python train.py --hidden_act="squared_relu" --rope_theta=10000.0 --rope_fraction=1.0 --init_std_o=0.0 --optimizer="muon_variant" --learning_rate=0.0126 --final_lr_fraction=0.0 --max_seq_len=128 --train_tokens=170600000
Each number is 500 + 50 x the weight over its row's rms, rounded and kept within 0 to 999. Layers, rows and columns count from 0. Numbers have three digits each. The size before them is the row's rms in percent of the matrix's.

# layer 3 MLP up, 768x192, rms 0.191, rows 528-627, columns 128-191
107:526491478412505598505503436547623521493545468588526524619510464458425517535457496564563470508558487584445499438580550479477520495473439539479543573482506484514556492506473473545509527576584564
090:483523514576520454411522532445468573475494488519453477374561525411517500433432462524514585434445529569599566505463480524477515503480555466512500480465637429529466501520527499513455609509414442
105:516516547535454484510505511548562438522467558542500526433562460494435489489498535534519459502502520463500545571495561491455454517527531373596454524539504417574384519543530529512489530436481549
105:527545605461420483553492512514551446432590526507520416547460531508475576513485543512441554528544481438482521467550527597504486545541455375435425532529544520455615491537484462514518589519487497
096:554595478535549545424446492508562422419517495525625391548543448543482438508549584614470435502564514538498509497491504502440484490530564520593481520426543493488433433544494583508429518481466513
106:420487574502534620414410483367546499430497520475507563516579485449430590488541536454534427571501518398465474579535507510535446471558480517496462522580493438432542480518528522565416446573475510
103:474538487555516481601517516485498466456501551554495527508529481563490467482558511484639451575399550508423460493546449341478525579527431431461431633529479486518497456528438489454498497505398506
098:424486535525584496461522406463546486549488492525476539510525435533396526583462551506579432520534589468444454465555513561528444509461492457444469437489522443474489417524482477547498510535475555
089:562517585436585520525537497494519605434468469540473470568497519539521405436521425548449511480401525468535493505536489527508487407537563531631503501498485469603486517419484476501526405560440556
088:495549487526562508596508482441507461433462470576549559570586582576523502389480442555463457496423466483566478481480485538461493510470451416459448538563485548494472551529579444484472476589570499
100:468467550540467513448485446513535596434501479488488516532521419456477394393500433480520546460495452493530540519456517516558535508535572547551527480544497492388433413404477485534533463384552532
104:532449525454558532560457551556485585523520490520452499501502444516480428554506591573476415491473513434543462495551466500455514556479451471505544488478593503557495483421384565480504466646441482
106:394445626421620444466581451531528514396541472616470494470573420560553475464512411638491529498544488461470612453409588517486470490494481516489538517490503530557472488496502445420513555440477505
089:540470541538464418593473491519504460433537545533474541508506452485475545628533572534502428651533505450526471441498411513520447562500519472501480458557450503388479458428530502554462540360446499
021:508622466451476599469552575550529558529421560502512622530491488521430574460618500394437472586495488510466439500485459491505450503553435533444524468526578587484498411523522506532473571506490481
096:581453510479544485403431548489464527528515483524490437506530583436436461504581521465531411433501490481501487531569337394555498458514512506499460498515433430584458450563595418497437494490474494
013:385551527449510556511494517508477518514522555548477510515529582459442538465548444405498481541539595576459525458445516414522474456491588490491458487487620493452488365422489616514559520541457469
096:475569578578491498527466596523545506498458446534477514506517497464458347468489420578494460447488531474532446461526406373471488470516433384543495540513519500478622516464424468513562532511599583
106:522521477512573489505546442515435495441538538463538499543500516498474490505478473452610484536495486459491485527581566522483596414531526523528626544514473518431577496482549447425448497555472583
087:494459556493451481579512469419417430432542557502501542500481544465468495551557504534509466570501447483464443517519537539501467447484460406491454553469553488509514491492598611563596444500494421
105:504488553519498475517577396393474487456491499584516445559448396462430493553582467485536580518448462516541441507577493540462483509517505473488506510495579525530507410483465485406567441440515507
102:511468627552569500387574508454502513472483463395515532395515508506512495468532513453590531638487547438490607519465490544495505471498526498433482517503550550467481493490426450575490447483445519
097:584550496533604437544439360533446552577505483480436610516490491500576442517490503485495468492465461514460438440514432633541594507503480508544470421457440559531443461461455538441482559518485519
091:476477538523540513477523363570551433440504436553522473593542566381558417477453476581497446447433417416484455530489477486485390481491542477485479562550426520539518446490453516464538551583528498
090:408510530436528542464466489458501573535385465527494593439424432434557505521557556514538496545548449484509392492427469541514555500490578490484471520509532446426540501557575534470521529361539518
011:502564546514474476496574513553514572434464418453441498519545486505548565472557496569416557497570419466516509494465494504580386531534514503502434444542466540423467511534461469494472468459525457
083:474617586438438444520505399544562490472458515503582505507518428511541442463489520507535521523471539491480509570529475460484425483513581519528351581468408583493450413520518484477503550452462455
098:544530564463525495619560534545548492473505447505458532524531483516461554556512484459509513508474542474512613483522431443545476405486491596434479547466565551476640483531568442475443532516578599
110:574567466575563537541462476423484527523579455586336561510483469590502539552459536503506470494506499541506526606621458546496425488530591522434546572465431526552581557503589428510507555448521580
091:565442475440490445550526503528499553481525506445482474475597358527486520484500489449514471525570518524546548468473428487472513538574525499558479488461501597487461475488460512493483408591465396
094:565449487562517463548535549496489521561530604505501536480527474551552420491520507589515454505562427500508454478493527486618522409545514405503571532535474587511547562443441420472486520511555580
097:396558395554559525480567520477506446546471434495516421556502475499473419560477452478552557551372453468411545538446401526403440525490507502510403502508497448510454595446534467483457468487481477
087:606463547573535522514578518528504454528553567523449441519454441607485478511495425599489464508406509381506471535489580486492451651438353575516553446579426592553469412561592493513493526521496412
101:442633465567470502526513485593473482511503397555557504516492531624466538502499435417427474614568498461427507482528455510505515516479521532495517514561472615466491510524470490567550542508571460
114:462461442535500548496476467479537489471430552456441529500507565391496458539507419489436465500444501553617495460621499533491515478508478503485485463503556532490435477491425453496521423503455391
090:392487471578487512580503461484460484519505566506445464517511468511426583493534501461455407546434517484406372496526420576473494515496517493519450474492413537566448446467517438494609458491569503
110:439425556545479431494386439506462450562494514550465535581469491631557497573525531410552435479558544563529457483542462508500458485489538457475579474566508390573475519467429518530599580524436456
101:519500521417535538516496523396529534495404483475571489491525528559491449506629525483489429458505454452452479448481555456518538519541445619510532538507502534458526567502445548504553487538483526
111:541471432508498479496538548480408500539452534495436554652485517545489487545448480543487527536478524558499468527498562505487412412464576422565499566500556567561505601501599436452450502506556558
102:474516455493573520495551525478440572559391505450571505521421469526601487419494559454506459485521510433520485504530504516579465489403499571463464534481573527423329522402429509452488507499400533
101:514423458520511471366550511417562532556544542459614455556422522495441556426442515527439492579522475411529472495512431504530551483548471403566540555458583478484561417466487421527590501575547505
114:489478517496421570474503502550468416524458473540525448535545547515487521512465413525531513435565569492570513458519473471559444407443551440475409519568491517358536497453536524525450569560487547
092:506485507573523515535519496498519480502575552405565449570480507464508571498457486511546552482560484503434560562531558495509550505509516456537427478446514526482512450471524503575564516474474520
105:467413471432459511479538533520529493451463569528541479539505499575566474566609516523481534388513504391423509447530569483497530459484526517551540534497453543426488422396445487389576534573536484
104:522439553542575575487454594454451563517478487421461395527507530633502498446521393510537546561541488502489492435436486529509487444477486469572448576544469433493506484464520532396407437470469596
093:466485556434454580588484479449537492499458584537499556435443499582582480567535552519449462492455522483425443521471507511541567552502495529505564575424468544484591433487521505483572513489442444
114:472529494520494511532508520553576459410513448566500515565554474509484580480549563523491523587533490517471477553488558522466567453506481474517543496472487502478482553564464413536523522536538565
086:498501557552371493539455462527555542425535473524411555416564511553468444535469469607501504542500606480551456533518480431571547497526522431509462518526360452520464534565518558481517487543624491
103:436577484463427537401492575537508465503440490505503413572487545458518505515519398461455520578526460531418463482544507537456433481535482546563506492540571438506447604532559510540484550538585500
096:428520506510511456503462438481526457503404534510463510537386428476488558430518497481482526469586424474388505543503491514582466494477515575471332523417457412480415504557503400509479475614564489
091:443513492623498409462536478508508407439564517552477416530532545486559532541505413487539480508455583469644475519537523452455475552511505524505456592453449550488451435553395503574540531548493478
103:552536534462492504515477523444460475512468522477421571496571551526476561507430531444434496485439446486365483506576504416365474524498486564442577464550460589564485511582515470537468507521431500
103:443553468535515465535640551458501484482541500543548438427521560473465465506499600585442483507533521472528555467482486460458554524554549587514494470546488573475541523528548436512522485552510446
092:513500529399559464579519452423440563481540442511443425567483482467510414599503488534476480490574559530449445470535544576442520487606495478591508467480484519422455597506484521576460486510453561
099:510546595497543529486466480476593500468542473510573488540446487560526444437393511432516508597491538474477530472469551531463458544518533524546461524456568453435460533508483525597552570422612456
107:456531557449505526500426483392549458508518547492415487513542508484435505619416489495523470564570522556475470485512622515516483523518517527492548513559605564479531412462472544581490504577580506
105:458486531490514585560480533523614572422505481513487430484587493467494492475447500486583483591532480542441487612401552415536519490435582482508495495413454474568541512470472475442562478522487593
112:529532489522537592457506495541513474441546469532424550502534519506489519497492497539440451487437556557452445498429424518504523483542438505498506473490519506498476513476487456417454398444497463
100:536553448465461556522560439553428479430514434469504511590527462478527546495468498394549539571519546525430457530431498543475486584506566483496590574545539516506508500502502543484542526491556369
105:550449464546489561544519490455530553486533499414537444395539528414554558574600442446550496651521521489466476456554371478473501511463523498484445512493419598496543548549518447471510553483584475
104:526500458482617543406555450518509556570520354427527494491494504475467543521559518415523475498544558431532530461572493585562541474399495395477423495432541535451507550446497474565516533506565461
094:489520462489594506501529445550477503550555503457518492579471493423560547575543480540480468578518510471471355512542476483475444459542432422462455477495479567485499470505397526491433462642439456
085:380486490490455481386578441487472486443449512477525492501552438575407512466473496545448510459488586520533448516561501523517481487590554447531550515547525366449493514539491507501488416441512543
111:488506500457574599463449460489412491513522589531516605500479473555525383417537557402464586499434533460440487493528499422522576476521559576551523505526549539524481496433536537527454503500620526
107:559545472495484508549485495531424505463516530519555520465588512479390450442517534427464491481449516560589498415427453434534424540480585422594477514512526470477515564491463468493541523382598565
092:515521453465505550516510453477562382574582502517565500485458535458500539437470466553446442478560575503519444476463530520508566474515461493527547512530585510535518587446467415504514543511473494
107:493581434464536498469565467439392431594524455510483523571586503502493334491492479576497497487499507537351524551457492621485512598466425540606475476479504590493552495461537495512473530526494497
101:465472400506505499521507558445521446467533598546554547492475605420512529490484494525461437636434441579539464614487437561520498601472551495493489470490570544550418392418481462496574516517392477
082:461590590442440549415522428486456563460385555497497405477523530445561465513540508423421465478469498507493402450454438529539445508564429594558456520527489556471448508449482388484467546572489475
019:496494440540432597540515481504510512494474563575513497499492557537504536535524550487463491429507576464519466506476615523505481570494556542481489569522458478523442513557523478525505567527391467
098:543485593534525484405520548444536473465527490504553456526524463502430550476424555457559529464537555408475447503457501494417411534465398447541517535458552463496564531434532474435544503580451546
109:423537501525406546494556555523502457604401438513557494474530568540508509556548479531584539513413515453482471570529582471480517474511586441517497484426563541535541486525515447648551481540517543
101:586525493381553494561572494391518511582421490494535478485548527454513517534534478528562513470495569458563491551525488559551518529468463435461467494536488573476488569479555471490495482498486632
095:509480498486484460477508427469502509582481451618533511465562604503528501584519454519454526515455536539558490489426555453508455578560443492498430513563519531477541618504600403516551484449487583
091:515486533526546503485480543399579500507504520518563457506564469394509461375553498515511478420565432512523491500440574534518531481497527459494433445439587386488428561501414540526524536489494391
089:571390525557515462534450575450497485654539471483503522510484419505444491439549488468495485589448469427482480475443581469520525427448651493495469589506470517441478466478590515556491532461535513
111:559474554450478422434561444424461475532460509488467506548504583514464455507528540461575466420448454446452518525496547555661554623402553527432466507488546434424512512510525541497514528496560447
110:333412440527467478471523556535491510481519497555520505576523458430511428475625522472566481472534561464502537503542459536442507500503481550575553504497519476669468520499550512554602486500556487
110:513481482489577504624566476475471545620504562538566573444468532474535497493515499427444450548572527462510466472497464605455533505533472494545387432407555511519501438461517530487552542542452554
098:499502582526509519446533460527514476507444529494550429565481504532485508467532502480568432529583439460558506453559534520510453550448524410495546524433498565464556471483538537515574485452581572
103:500476520495453467507489612556531501395529482450570534536553521481509453507484496455518477459406487469441496507501398534524487493519483448580540519543460537484467437449523513454398504500476549
082:462586476533440490540513580509505584528513517516534496461467435501447457504476533515461483488629597428506529546492532548483522464572524584486568466467557439452470488505478578590529501447447506
102:476461529491532463577460412437537533417542427490489448530615518567424550408548563490427435577507588586414435411388452510559405490450581533563518544538545467515590583482607525507485450593440582
118:504516542544507476561458537566463469508537464429527493562491467541552515550436603582453477443479366486528414485538572520542441495528515562521522430467547466553533475401497490595463406557473520
104:401645560528510543605520504408493509487495544489495580477538437412539572447517538584531524467425544545444505529532513454459374614595440475522451463485538466559601451494519456496489580507477430
107:568528564427552519653516562514521371541516523575471409364554559467506486509551505517545471524492437546551505480566576530599553550437532509528435568557556528518549475512468427461527492463497607
106:506566535501571482611477536430471472593483566505385551561557434477503568575434464552525502506526378507497427504533493597625470446380418569540452544513594514499566573468462529486500477456472530
100:541560472549561537490513444515519537500524515528493474492561534474561534384463533537514444533540622434476566464499457457495464475527527474534448485484480467493473497493620532409552409534604507
114:544575503455504554552478442523447465454533552561498495585489513470517415526595502409516465469514596560550455553537491433538512460528533465523624503504415398472403455480480487521571521527551431
097:552585431533484499485448504432503443476544511537476465541528433498487488527482472451506467561473498539494406557522436524490415437527472456468450446505475510554527472437564559559492462561477476
099:500460580487491518576451497550586456579532539527494577516501473541499509520581513461556465530438465436490548480542474452478496457503535463425501508554493559500519388496463434484424498482497469
088:538516503521585459461541520456502579443506510609417535471425467496462525510508566472468505448516467498423501513509545599511557541523504509448547513537405556484410540505559485498466427441538564
094:558497489427504533411442465439529527450457486494567511526563390530536492535550510559515574481519488568518491526531466582540462441499546483556511610533465558443468486484567422411508517453537560
098:424463549472541393475525451475533379500406579452688472556466532547480535519464433479541503535436508487482521542546493513524445402540561474536506483449550532426559394454524569442511463479445592
114:472475488516487475462497537521560501446463526498472479580473486559558539549548467340514526432404496433499490402434451497513553593484426571474471483510522532651481522484565436471573558475472434
103:496487448491457481585494499453588455581588505478473416601528557411467475520476527491429472593563482561508451515593584455378468568490563536498461429511606498524495487554473519554408582478411383
097:492543459566458511517486422462580442504537500561532530552449497459440565516471441568492467551486591554578439573463600462417420509544582633485532524541625527507544489527469527585607448528441461
116:558556435451459497524483582468583456426508588445458495416535514421493511493467550471452509526516442478428433481521399488606431410506452539447533496504468482452575511506584500575382522511490493
102:500608540528526467506509517511483508584458533457473525478437442471511433502486441533538504494608557541457519460602493449504508460477621491402472530516539513531364576516470473534436523466518532
091:549412506500476575495454527577443487527480482550512508466442460491391612491495594452506435476488483491518423482491469491460471604456517514564560497539487476408438429461484471461549544488547501